config.toml
hidden_size = 128
num_attention_heads = 4
norm = "rmsnorm"
norm_place = "pre"
qk_norm = true
parallel_block = false
optimizer = "adamw"
beta1 = 0.95
warmup_steps = 258
train_tokens = 128400000
Each number is 500 + 50 x the weight over its row's rms, rounded and kept within 0 to 999. Layers, rows and columns count from 0. Numbers have three digits each. The size before them is the row's rms in percent of the matrix's.

# layer 6 MLP down, 128x384, rms 0.13, rows 0-127, columns 288-383
101:501499603579536553507510565465546540453462456570579489500537615557493518390454497570491425542462363489473520509472535542516520507519557402535480531433476453455567415504495418475500420515508529522426578564427516467500537379416452540457456525482455467526439559404465532425427460504488533568
100:514468470444464433555501481453471527484498437477502400475389530596472388475536471505453484442445547458433472463499460389512432441508494548546462383537447606428532513510451429456491442476448484524522470581585522513481483396543532537451491416538501439499510494485505483386490531483577567500
098:478487602400479541502538528519473495491483555537509565527546565471468476554432532512449459508504489450513495480500576538531554470414540434557398575504509560524534476524529585524607537449425482490538487438586504427563561597441518525508465478444569530536503568555568491402484438539598529413
103:517483466465546528616374435537529412482519539451580515488503567454467483553525517452523520403542605500532515526586454484439435493495529494484445585549435494545538543457506449518525535464554449480514455521458556512401502561535457477484477474499469512519453409528530493512471522529522401401
095:516475623543521525484521509596472578489599477463481473515438558485481519488573511499530530504504543578552496592521452543630466461516550590534444506492486572552528487501501444475587486583548487460559455368502447575590465536538531438489585576505599458439473521578394420547562454502418482444
106:511507434564455517468491509487588465488377454346524598478454519545508567423624461462491468491538564478453463494498364498537567445519564570514411552482501460449493370556478543517510518484413503437482478578557433435515455485540445505504475522536476458459495499516547525487467538514550555457
152:485479541543539472501402459430484549550429504506501497524561493522445498560476561459461584494511595432626478455462486505509498534512483461555434464420487545480493500521630539542487485524466425501525456538406512474508417458524497546497535457598417529471539528553512521451467566442486449539
094:387517530526419456566445574533521570522449451484550399454517394597486559518539512537463553521454563493488511496480534517543490574520546577494442561453524448455408583489492441544437378481511451550512518488535490494478474495407432407484558592511455473507533482415497510537540542474561498433
103:484486538490462593586558550577569496411568469493602448515624471546522506473471453440495512484537463550497509427467468496439452558513573470491484522465520443590472454578464576572505525471469518606444468553460487509529456463471431490465454510452585516497478562445534404519588490505488491543
098:592539529491454525519553577452424490554467512422514476491563471514489451573538562453502488448532361528453506510536498448485456490553579540491540468481497495501492521495527535521489604580530542467513483520379469572445491550601515590566438511492511507407434431504512348494549544417446511554
094:433483528502501472524563430526545465405454480483507462452460532453454493472582473536467529431622539540538509573526498516479464396517523588501534540562520516461523559527505485502518418522535425551460477428470466404552406529544485547542447578576452482519436515476552504480542525531582531447
091:520505507419438493510483535451507489461436432512496521618459520605386520413470405391517484428542465538516484441483464558491491544651572500548419406496538556543512480521522449601512499496555542570547528547552463469504573495468534513511526575463557494622507532508539468497431571431514444469
101:537463467434621449588538476420521485510441493601473468409500448514511537443559500457513492430463475501463618538454511416479523550474493537500552565489499494425540573511495483449524496543450515538525470521460397587495528460351390512471456512506581592530601558505426436528473496500488475486
097:530455558494547496518437498404578569533458547557455445516540532491479514519413525488516502533463492517532471453497437602579536473518549507506566544500496565435501502556487418418589453467459474481490542533368501513587545535453501527588434546539443542593541530544458429548440549532535491506
098:471435430425440405468551515500489401539533441459516476503549510442481455564549520404356518581432513551498544495537546480558478506401505500510460586427549482437520470505504492460420428526496542427502609419511491473493474427494579505495482465568440499458558503464506427506449552504509621545
099:385622465454461464524474471413530499629523425486474564457499464594553497555439569445450510448429528551558495568609548570483485529485536565514364544526494585434518480483568523492523502566444513462512506469528408392500569505413534540473548485583556470563469506398472491601478528522575477528
095:599527519516481558463535557418439512566515506544537513545475460530541497527493476424537472514507588420421492464462590482494501449545489534390545387509511548500473523442465551490458428581409449466362495527504467587495521454504491527518514476503520481494447555579556512468525519466505398487
097:517478545533467481446514537559563567477489549494475467511524463513523467409579430476563425563478500443421477421496596528463511455515538454549597508594545537463528464419494568471512630622384499531536506456490517549591466482532456473511398569478541466507505508420497504521495531553502495448
097:513496484523475530528473557492469543459488569508498478486431429521541608527444473586537421499585525538496490462604583449506478643381477515449577565515487539540501535570527395532507514442538485493492446514612528542544435476513474433539426524449504555536435451527487542460438526505485410477
101:427509501585539575515427497466420450453464485499457386447604568608520444445497477589504501602485439480488599496389464516412494512501448506508500530537514588433459441481607441580500503451457454539410491437529447486448531592514446469570573560525494527494468471463473567492508509500476551486
101:510518590549498401566473493416490445504493462538534441584574573461520437559597528530430524572506466476450503480553471523508513479529495481451563528452510406486500531513577449453485498565586463485484539498529543509526434435468536489525474456548498514438486527500448475454453510522416502562
100:565502489424560454446497470636390520484468519533570433465452486521530484504529484528493469582534568588479494538591453508571468442543550502501489504520513498400498607563432474480456431506488478537515508432383478513468407515527488573458545512494438474491487480391526508491536494474438457602
098:478436553534564469469530504560514520455480552472511526501553505501516573568504511541435443498546519529538551473625410451525445572475511486542563501499464425569443441535508508499545598493459454395531448561556504469394383516517442564476548441485426533425567528561525487509536486546522488538
103:536532487513542444503465537529470512522563574503475515428519550502479524469534545536555509579482446471494462541541498522436423514467518478470446495496554512439539529366527469605486511487463527525435501480419491508354499499579544498478508457463593509544596478552497504509531555571531498477
100:440557494499529412490525487511515587440413485447549555494533469541552569482512521488414538574532528537494507499590538478507518462409470532608428547490486561502425499455422420469479552480482372489536482526444610590458556643440607509551452501528375482547406493511514422524442544484456513543
095:625524452537461482529509519403461521549447490395503515496474464489566387492502531585538529490531403599500536448495500461520531520502451452519527501441545409480432556529462452530529491368483515604513608453512493586477518427442513479436562435534382492512416496492431524530555447544453492489
097:502462522457579384514366559540449448446415562476495460506529501468437495448497540530503534539570555549503522500580487458482540529465418509570443419494475535627458457528507508491490520474457434524441441549506506483438509565550445607494446506542477555546517431535488561582498510478478538548
103:492523473451507386467572477452551479469531438555512482519515443459555473364428520517520514524482551493505438514561464384521485580579476511484526526554499472493559432454472543446397468481463496457444395538458558488406433508419503509472513517588557468461473508530488539508551418429573472452
102:444511504505541492508508504501543481528536473504495560568582578455468504472497562512481566472534481464470571486445506523463559522527450571559498514425477463487530394558581565567568523512375499530517483545478587552468536419494516474469564513475442498554451506429528510479493450535553529325
098:492662446536379452438492531464539466503454484517399476503492436460587468439517457492431520572475472549513540551500606475442529560367533480487517547367550490494529469447479483603448490620545495555570481549493516587533588506483468520535466562458465471501455486516594466395455529467484483471
098:447429508465560522461522452450459550489472427522504524449478519521436418439514415487603569484444509565513597509406501561555453451463473555498513442507427532410506547513463513532458463520491535482434540438511481438483509541509472468533463467555552455551519469513458617435550475530485530516
097:517554473358416515455407524537450494527514477460491479533508456582494604391498530475467473497472596567461554427477471406528556429572451553525542474437596504444426488452569470562522514516421523546484527470526429485500481508507519493541439570590627478456538493475581514573553463540451447561
100:437452468524505514465447537526519419415397451528437439649513564485465480546554553535586489472455506510464471455539549531442502544524412542483479451452577611405421512481528496493499447461502528482467503494458467498540505517570414549511438578493550517491482602446469564500538565554488508500
107:589529567483478514418517542528457452468453559601462491584418514440537545438458594492518525560516532471512450552492556517424488550495556452484386544510450523445511465527594521494453582519489440519503514530492534531544447528581542551506450393583549475510520503460514448607527493400412443524
104:591458541478538543504433548499436596521488555433563517497602502454532557573442446551511569517406475577528491503532513527479495613565457517463520571522471482503564469557565578583421458560481425404546498527473563494502489529515501516515493493551499503540467484480421495561526511499550440532
105:452452514550556393515480422477510497480541457431523495489424480540588473526506485546462428472544493489421497521532536443472532489530551404527471449467515593554508489490518436482399478567491473635541463531480507567396651512570473481481495600491580519561469508500463477526529490537508557534
096:532504554463450503527524525421485441484514551455592436497542465418539514490500546499621474421509515502419575482503517557526545473557517455478558484553533541513485416483538503464472493481540423411558478458493462534515436566494528497637577480503474504461446574474548536615463560433518515517
097:454461503471498549463618533576527422501551566440459462427433593467583430494541488457417492486499572490517428487525613563555481545479580424479574484415524566503557426479527571502502489559494599527583435455485594464460484600500493481518381452564500510445491502513624502574513511520511465479
108:539583551559520485487550540478526386586500594521466563497495443505459498613487491576452543488567513547451515516459509526467528441482486467531572497483426474479499497461550497535531472459491483503570548485443475493499487467560507445472519457524519505460489426480461480510509481576593464536
099:476563440460439372472478546459490542489383463503450482571437520620458406552452549546416516446506431466389500563431492552586530515483510557478586408560536538548509472423513444472474436499482486562535507498597485510525565540455476493413602472510452518524443479450473548478526497624476531519
099:473536599500472455491552534449482623569561475491467449453478478606569480457631566424591547530441499509520536503550531579555498435513563445484527467545417443424485497467560496443509555517558443493559511514481368445546570483452484419522509616510548468509495435585444440534477567543526556445
100:525489461568431439507504482408537523352460521404570528464507503509508512568430532572409472484455523554534548491509577540426507549543483553461594479567488549608592454465489479581500557571406456476558514467477494528545518501552481549554500526544482588476482513444475437496444461473496508491
094:495536579391468444453526496431516513548507603453558578505603514569517631578521548464432547467579551506516527493491473485524506543484343558517557502468567477629471428569498529480512510519598503488442425399484527541596502471453444508505378558469429521514422519463477550575435472469560496510
097:620512457476523548522517513572458453538495444463439506572440499368480545416493520537592516482446429510508594455491499499513529429440533457467539497462474465467503402609439523563534497540500479502555387579441512513399472550548474471537545504542489538548575497449591462523581450554501447442
099:466502504536507482428433544511502485567507493526493469567447442462467494470462504544610537416499376581512594604416429456505510510385528582484512539557435541499457524530528523600472483456503435484445531600434538478574512471605439446466540453538480565501437468555465512545503537455505571515
100:479539471531452497474512574449480430422352578482441518389576516493512555544485539501479494499547517447534532489558520524497522535431453445520434526465502493459497576571524500493467492465571517565515440508510526522481481465472465447566467510547516462425452510416516506448440496441407534474
099:548486504583485595510593401518513469493482537519571565538538416425516494500521479478548463530456444462483422433518496468447520486561571559450491559521466469467634498465510481511517452562514544528455556440531435548565511525512534372542646585470441469533393525460525475414455515466512487462
099:471478433469505468489514518522551472485498532508485489488569523572443499523511504500534535522506438441452579468477555632456503542439527548457548546460523538487529560490492498553572496487494595507461615496491506427518479533497463437434469554461614507528438419461446527507456497535437458514
103:490478530518500605492518479527590488511508465541536575476523531429619434507546452543420484453495416521420549478589591538515628489582493458459401452570450562538521457539574452472411438434556488557412506433518513495425443534439499578477474618496525512498459449475539483434513561532569529421
093:585467508508434528574525519509402467583512380546588554507463488458466556498500540527466535520597504497495489452482507485487491521572505474526539550461464453511477535457572580416559560540482539496500512509460492565483478537516537529457403502467401529528483479543492514554558611539522417568
092:609524467594460512552468493501495448535494524407529425493505457493544500548524435442515497569419507392512502531510416505419544559499463632517593425513446501488422507429479467474556515574515527475388542497523437429480486430442510491628527394437436524508537521574537491382505459489565567519
098:442460538459502482378516527474558434432572482478603417443438503486511498510485578500531442496482542447461592496524427453449486536516542506391598521510602544589573411599398485465514530470520516502423409568560462461509471482474572514458540536526532492510493519593459476524517444476594524490
097:430382428521514483471502538455504452515469586509606548549593522551519510491508438477581533571476540539545545541544539504509444498498473483505529587474552540548531554480455488564461455513486482418500497477467572566431452471499440551552590458580437515576466446503489532489504436502399456474
099:419536504492475520443475596524460606367458432503545499506453397516544436441463541503413520529496520443525546501482483466521433467480451466470417541465557502445461483500567478543472472444491432539440531502504500457495483556512418477559453490495436543638554428557508430570441504523445510466
096:497559490533617582469371491488514568501426457573559492490523442506493544469531514520560489447530532422464581507494498575543439578534493425544484536483447590455385537489391524507528458388472522501565476543537525479481437547530515547524517509504462559607473426471584528485561528510490508504
104:543449453416597446514541501529486558546555531523541437525518506558523522569505527550499451595444431503526478505579488501574494503596521497444460530493481453432549504481434633507429462590547515461468544608512429527488487467512510463409590432487438494442495442469495487484488507581649518518
093:443551408590523546522511475486559579490449370566586470497527443479613480463530538579476624544566495510564485438416484505405543482574538478528413525559478593516485479506507458614485570436470472517518425462504477467473495487451411549499484440502525612510547497480517493552571455413490589494
099:445442445522509478535461503448530429622448490508493437428590502579435601521412536453490500372486445509508517494512497523477497496455505458593504462484598514461478442596565575496498504478417570545498486449494619401461565532496520543534541495398499546566503523527474568553449553433503469510
097:495445506409471593551423501477499508474505437443468553486565547512565530629564634532475510567493494500507483471528506552529444474436454461462553534550443452496432536498494578488444495459525425512560495568475492566479484541517560412407558551553530478547484551534584473580504514485495487511
101:455572517445500502469423436515616461478464462589387525500465500485514513445505517529499430535487467511528428453513515455531433429608472497558494450456532570433519463609453540497536473482463567496453497560434565427550509492513530486487488485348534436509495503475523530583474501489512528495
094:629563518483500551497441468514560457510525541544483515532544458444559479418500496610523480370471480515467462489484407512443500434428516524511517472555521572459657556464514557458511510505389451520435466503458412442533484534516535558545617472596550480435510545491454602443568511501472546516
103:610502437480539529452498562553515509507434586497519425437524325565487474546484465527450397489467466528534495558457452504446515437579460622518468551502518433495491563538513494518496561487451480476507485547426516526471511571534572486447358506444498529518567449566528463553496502429520470508
100:518549397429458506573487549534493477454611567468504541452535491462503526508392537545539506480490452500583451493515569473510467390501500399467624595363510473425438498563542543489485468487391527525397445545494456447492541428408504415481547507513535515476452567457502496567485470482493396515
100:516461471436425493520491483445587522545510538444563593500401431462527484518487594433564481496565469404460492440476548477446421559402418486675436548479475509401513520451416551520504501554484560536620482449535451545438499566438444519428524456482535519511480501541474538422547508557542554472
100:451471461478475527520513528510480549528541538491520553532462523476579443489441404504471523589592523475483508452552587435503531535595474461547454487460515571542603533489526521532458517539572472512474535444409434507508403535532504497444487476472509457460576519509558444564510468480445462468
103:515585501470489523511504558481477401421499405522499476571487468458453457457525542440441503499517485538480541554409448490499440539523476512495410488482506515555569477565525485533575442446525487366410614440549531438536460481500576495506479549482549526580464560449549501453498527559468476466
101:474450601502586555429406561421495500519481520528485529471483510559443571509513594603519520458524450594431507458492496426486574474404578597423489540551544389505479551539549525540517573453502527479400462483521524454498586527467461443426429496563525553475508498551461536485431462530438620507
099:515503463653526430495528651440566523501573460394621459494447441500500531499481514559507438501604513484498531545496425446469553588496530528491493519446585411503549480437499481507462545622412527427405493542421533540502516493531502486611510520535523581449516465564526490477511502497594551587
103:469516471561502396590515462462425501510503492408504582471462496485496450507469529556471495401489442538515472530518478465543431552493512544559574500549568518583505461500443596480383458586570474545585517515454498526498455524645462460481590456472485594573615422459523549466590509473518463471
098:473522565427522475469565507514380500653449446473538451493549454540522473493486490553529523377494584514592460584434572474580516449545422417427474477418508515446431562523567509510458548484512484508516581404531570419499535578488398504504435555512489568418424463464574568515467510554481528524
136:513505527558398496426515421518478521580554440473427510439552511473503450510523515501523401421480461526563531560580529479492575520583506566543535498547447492437469601490453543467511524523468509507519502468571502538436497529572540503469454554479493454524405487428477476459416476519540543528
094:452502589488537458515477495561488512559511464497601496588482544461506487435511527527509522494433506549537479489461509512502451504531449457504482568422525516513454597434511484594427573331451535465486539465496546560565579385564370520508521554541525441496495430498528546493511488474454570493
101:570421597422520479536496402505549540513441418565480538489565544502485501511512498437459360473561490544510484496349444479411528533549506428451519471532518531456447490476493473523475539508575513529503460612506575565439536515531469566496451545476470537523434475567418494445351497531463536503
102:472468531415541435480569498523598460447406565465542484422540448430483437447457509546474493504463526508651617547508454488457533600520477504522499455549532475518491529504501509517479519490539501467438453514495501440582569446497519524513448559521493451487468462560541512463377493533520525525
092:485544549437488489468421582511569496428507423495556478531451465559534510466512464500509345515488398575526441592484470419560538464457520515483441529428457511493433549520481446548555578348469579593405529592490528476526481483560544567558509514502430566460599534583537484455448494453536463507
105:562551585472544455533477508508374506483518456521467473447504523550522528538526387430615483433526559500503529492482523524470427527463544439550502473475465401425528464551447512497557485533595506471518430492473532506590537532503435473475520477508479370495453506467482538473611495506459521559
097:534510424566511407483485488565459472469525561499555543421429473528548425454660538520585458566529460517433585600556509537455418476569542531513412479479494441564429502518424515558553436463558377432467472503545496466517471527500514418464503507574484553482601518567534618431460515483419525439
101:581521444518455522515556379500559569490493482435583488467487389589481553609510609502400455501423518577495469562499478469486531458528489543470481508528503481440495490583531502489473507554486511531550463457461518379440467515507449520530425442416528480510541515463383530470496452484572563518
095:551542504516560489442544482493465502523485438557509611480518529470452510537507488462480546413601561481581526449380504485491454512514404474523405478461402486526489504473460532421558536447571515479479485586552551512448546429474466441478535470500578463520518566533586602533537417531519455438
104:473495488472435477477516517521449519541589489536442513494499521440557481461529416481578520452489491495443403535516547524534564514592477445548502490450499577550551445546473484567483509499497535599536460371522536504479546450405529451517503604561506490494449442463413477453480502570365470496
096:470543488600498531481445528456476515594417500408556520568468454484500507462389422557476541510403537586550440489449510487532472507547521512545530417426521532430493566522460546546590489493506581537486527473481486461456581528511587593449533450477575516502510492476450535538452433534579504467
091:411515464534494464496413617509528380464509470556420485567517436543478518508490451463559537514461519576516496385482444466405486510501453600477515502505543520506513555464495469481609574505511499448489461560458590520546480510481531559436488555439423479471420456459463452549523503467480445499
103:475596476574449482519495512439567505521565490453495499434586446454550472544459468484583551538494491513536582502577464475483545485509533498493564467523486547488550525454578432492427504549374420504548587489521527480475436479470522523474431531568456399473534577516580702567375585416501523509
103:444566461466436516513574447481573485484593487601409518463447492488584391413521429607459476506486603511496494461518530494484569420464463520457503527471513518595518648507506515462519531412521464502582436490527571546581535479494492504558430607531532440487515483459491501421396536474556488560
102:530476514496493497513565428494509458587490437505404472473507418526490488587435518482492533564500447593481403412551551431520538391404425487464526545539493504564576486447541566495444509540547523556575461512480468531494590534528568425509458455519574458574523633462567458566485506522444552473
095:475546528433496462506526504387477534524474565522628522513642564535531500576511538420556501547441494484514464475504516489476463450455442490438431570548431588459439502457531526589487424532523426463543520480449443499411460502572577534545482456487496513508615484490523557548548484513496595573
099:502562464562577493522447527420534581531449522479444494517557541512476430516514463522588516497455413456533542495498509451560428449542557589470459434553450487476456524439525512536466497567525486559471435452536525516385470539501390481438414585457527418479476573602471466489384483471475599494
099:536388457556561565492503507499486493532484494432576483420494531479458500483481535534424592460474534562530534510638476445529434455587509480535581501431485474575479504620541456579491540480465451475533471521433524544476484554440576556541521509541443560516419562494468619563498562479461418533
097:461470552494589491562462480417449549607512616441468559517452492476513549486605497553489468576638528482492506454548478508565488490451409554487465486456494484545471574477472506545417602539438475481532487445465546515577460520479532454540539506536499400514483508494505541525414482525533515556
092:467470456500508440528513481459525520487497534582485494476546452530529559479423489463537566509446480583501566474515495490499505513464458502450530578513574570504531536502477532468559485422470492558517520512527528500501434432546484496358504538555533569509526590576499546529466456489526492506
101:434475481549486435477531574450477465484584579539449595477494500465535533519518546458414537471527518488578499507433480458417569531567544490521461442510464499596492560482532385561470523540547543575528479449520600495447458517492434558477499504471494416440519546494556474465483544408414450576
101:497501552532494407518449480485619558579526443517549561568479503436529542490468536566515595494441440510517537541506568493509455585444427592458520529432548430549505490544532527583426534490558507480486544509481452525425486551504565496510447564502491470504447492500660532505440486514527447524
094:441353515473560475632479545486519472467485521420476452526551444456484526474512469579501446526503534455551556468511498504531567561501531457466529467487529469457452481469458464445525497489478487499571512659423490519461524591515532513508495429489479488521490521390539546566532505525523461528
092:559528533510427435497469445515534507524466410464535553451552505455561499478579453444571435554509508512467404495471526480434521517547486437544446489511423433554533501528438418460526450510679487596575436391509512435487448521440490533428460410431503474521536612468470512525542509512491593403
096:503584486556438527511501432540450483515588545499496535511496435579552539516492492486528502565599400474521530545490415452561460545508558574530411490451398509408447511523544465509536562493565505438547428502578468513469450512490515540423665429525436538468476469470422493482467451434463506551
105:519477410524491471492463514476499510459475487499521507460505450514458458500446428440507420547444499531500502529550583532508516461576507423526488486554432496518519511438486443387482517488499412499537591469575454472450458475479444508392556471468522511429474534482424497483551539475438459517
101:499528496456508495442550547449551496506570494517532511454491452509474460481493561513524465534507497482549431505480501615527463464444533514586538388500476493523449493497480541480441489486456547531491534455448429543539468539503512423473435538484554455565500443577505452480504468545468564498
107:574478480411480449511444555486388549423393511546467549587386442503456510529423472495532499573528418508592380567426480586512565482474484536503500429501480468567621527561487600531575506334442449513469548531511528508513430460456524578541480520532533558567487515458499482600597588459518480516
098:442553572516542485464499480467511464443537523481513540508483475566482495524444484629489545520451461484535507509526484446537499428464507510593508569565390522532547520546566505547422507544522475551437497576541568512542420502417591510394476467476466547535557416485483455565462502517431594536
092:412441520584502466455475578519528479525611393536590553548549518501600559490498457511490531537526619422507527550518498501475488470565354509409519530414567495524440461552536581513517447531570547428456521438479490460544525415494484443517457485461581450537440456554470579505532529526433425441
103:488500530401535544483574513539453410451470579526524512509417523391440490456517488530520543517573624429553470534568539585508503397583467498454466503427545440494464516497517515483541474569468522370471550432540453522526480555531527549590545401461547577490459490500431507421548413505559444484
098:549490428482528505546509465495491528497443607469446396439438418512397474487480500569497485540527496432522527435537458568545497488481593411560462514435463497503600521655507556459461508595465519463555450449479496506450458557442521473515460548575491457536478417562504536538479508436396430489
097:482433423416478458531546488536542582439549416451499438445450483522538480485434478520474444515489489470479572414468489463533475535527534480535568414507413592578470410469446502541507469443553437504557546544481410440442555536511561514580410612502580486501545445503429522533513536543420471443
095:478507515467482472491554520412456583535545561514476432583473493564496534551431574551529541477465524469550548514508563407514550589447468565484461500552428520538458484473404432479445482486571481546505526594443443504499457523467535601590419437499477515465437523498505498614462568535488503420
093:477470563516446493467426467528452523492457410490536535466568529512499521561492480492509441458493411528426529563512491428499464511492434452462532525450426488427517517490492461431572497523491520466459470532429452470474482554467477530429559354500477494452480552486442462538491461580456463410
099:540539659495499447500487619450508534474500482395559395480509536424551587489457527583475515553567483485492527530583581450517529513479581468516552608445474516478517470457426463483565500491571534503551524569483539581404472545550545380490506575480464598578590553589495499486443495486502350486
101:489509534511517507512430520415483469548541573566569415458467409480462567490448561504574497516527541510481540480555458512480523500521420472516583611543506395495574512498547489445427551572496444450540468504473589548495484455513575477419504542497440551482525501514517491568513512491413528513
098:474495541528497494489474466424464449531504534517515557577469541527549520467447422594523482388423534419568541481467425477533526422529558496585566554527502506489523475463500553430451499543472489397517498487487540519564448474537466471486521591544473491482510428514534576504490561540558511439
120:536523491442518564541518518431501506538505576544539552506497599470528534502404510515533533501504519511681491512434432565457383482541475534442443438487554541517595477533625460592412476444579475456516511499502499480496502552536546560483547440521461567528476512544572554550527557495531486513
100:470510421452608434508499461502498487449535571398500485469408557422505609537494441571392479518528501486501533558461505484494571475521432546418531502490516475487555411551474476459453513414524405466506455532493600435538481458502503454537364529551482551397480511541588507489352462458504440515
093:594472459401517473515534539491526470471516565531473623505472560480477460511450558454539443492467397512476494452571442505465537455493634454552499583486467542433464560459561489530393492471492552512507509487475438417507469554378514458489471491531482533621462553583529478467549487565470466553
097:512546505477523463446538566511472503484455551609558479518546515462528494525526435530434545516602463419533530418490426513580465569569404540591509541502479476509470545499475621575542492524462583601516493441504515450511520560516480479489628450453553490563543437581527508514523529530431553525
105:498485480512596551511472563508542480524446465582506469481484480437528536468509505509565507497466518508490451518532445474460481566464519551567592554508511556484430505439536549467576547492545497525402516487508429425526539472509529485489426510542523584475581468588485475443454450429555551535
089:541556553436466499518540492392463504450455441461450408497482570549479536451416547583528534504586506531440465567547523522557544476507501544524499549515479533453505441572561449510480466442435509466626351569434515432436553469495504624432516495415493454528475506502514469450533464556524473472
102:586469487503556497521482533502486380505477486415479569410431386435554502550500545496525514558555522466458490478481515456507537400538562465578512472427406435451466449503529576431509418600481478494537517524548497521521551508483494459519530528534486468478448594409557545587528534566431545475
094:445453514557434496514530532616531554458519600497434508470494518478466524532531437491383492529585466465517530511505568552592442542462515529508507514567536554566440439465453402555507484538486501489479502521425578433532478451460498531544461509495446514563508408402484534443470504448425463488
101:469514526535503488425462519525557531476456465585496427533409495459533506423469600461459488569595454415550379489547512495514617474485482436442539526472483468551486508473462493497511444491410500411514581559587425578489572500498389586568446508476500502489538475534454459451403424482515510629
100:477414496572515465490517476468449524477530561435464593455601488519505482502417433584578516461467574539497420404501542502472530477453489485490529642484411577448487488553530484540446581452460434470405511448501551553480473463447559503457509576554485566588480489477513329471461543469541490515
099:494523438545478504389538505451560507447525404517416581507463578485534507374480532544532463394512504542562464542614452613495461497501466518530422489411504468494549512668425448569458530570498501418518492444549464503502524484537504446376528514530489532527474580523570487473527516417523463464
097:562446563599524484615382592462425407467503553543539503565602491405459410555489559462459496481497505461542551527512483368532462412477571466463508536518488572572466502546575492484446403475494442459521498479519431519439521564511500522480494433507458435561472523485609624520437557568567547592
098:483529472482516480548493491504427512430466464475531451500485401429449564513462540501502410455487386443582464536528390459489528432527557525470508492494536521539556603571397510418482473539491548549595553552545531469546489452431532504556467584430443502547541455549524551465502591471545545547
100:464515531534553524478507488463557471551438489479547440532488489448454491577558458507386531512499509487516530431517500499537540492501525529552494459454517539466409479486447564501501409517511555528460471587441494558515518434611515485520393460399562484421510491470503553467527479464453458496
099:437535504485469444538552556440496511476471446486526530554482529547493375492455519532586483477596540491490548575437540615543521451487504486505420447443401537520450538404476522481496605482453521466495598494400426560462570475442519414509466474547504458603517484531490482460557509490479537512
100:488634498457420473489535555486472510498427447411541470530493519519531535470488531522395466537484451563439549576505515495483393535483556568564517570522465615507526493519436583454423562530505526500513595537494548492568472504553499506495447478515531508487531400405472488469429470494562583522
100:442490370440558443478522617529509424463536488515565540613544480515444570446449472533481475493485456406495530540505429600518493595516623505526593562500474481514576490485514492415506465507507483535401543497548491465465492532435528536548478430522471488570453511614455404547518448474475435488
099:515667561481553505497497549509543553472508461477407479511482487524505405434547486547511439487418550472511472479541466531525469538521533563446536555531518494467560476500449457473426599584521488549482451552470467412510508535544526432456542509478465519533494513469493531497474536401560543481
102:502499551617500498458530574544555519478483544487510573408507510476462412490533561505529433451483457472459489515522625450548530525566456579464562416423613411481467491504497543535453514484469464472388587534500478556496526503431438617503569496474499562486494500576472536538624495498418469502
109:532499450521494494507465501526440457524524456469528564445617494535442430562488541458410598439582527541472499438454554508528532508525531466521550434474400542516513493538527521564535480456520522585518368420543497547470495562539475539535540445575517581498462533406563538486454503606411492542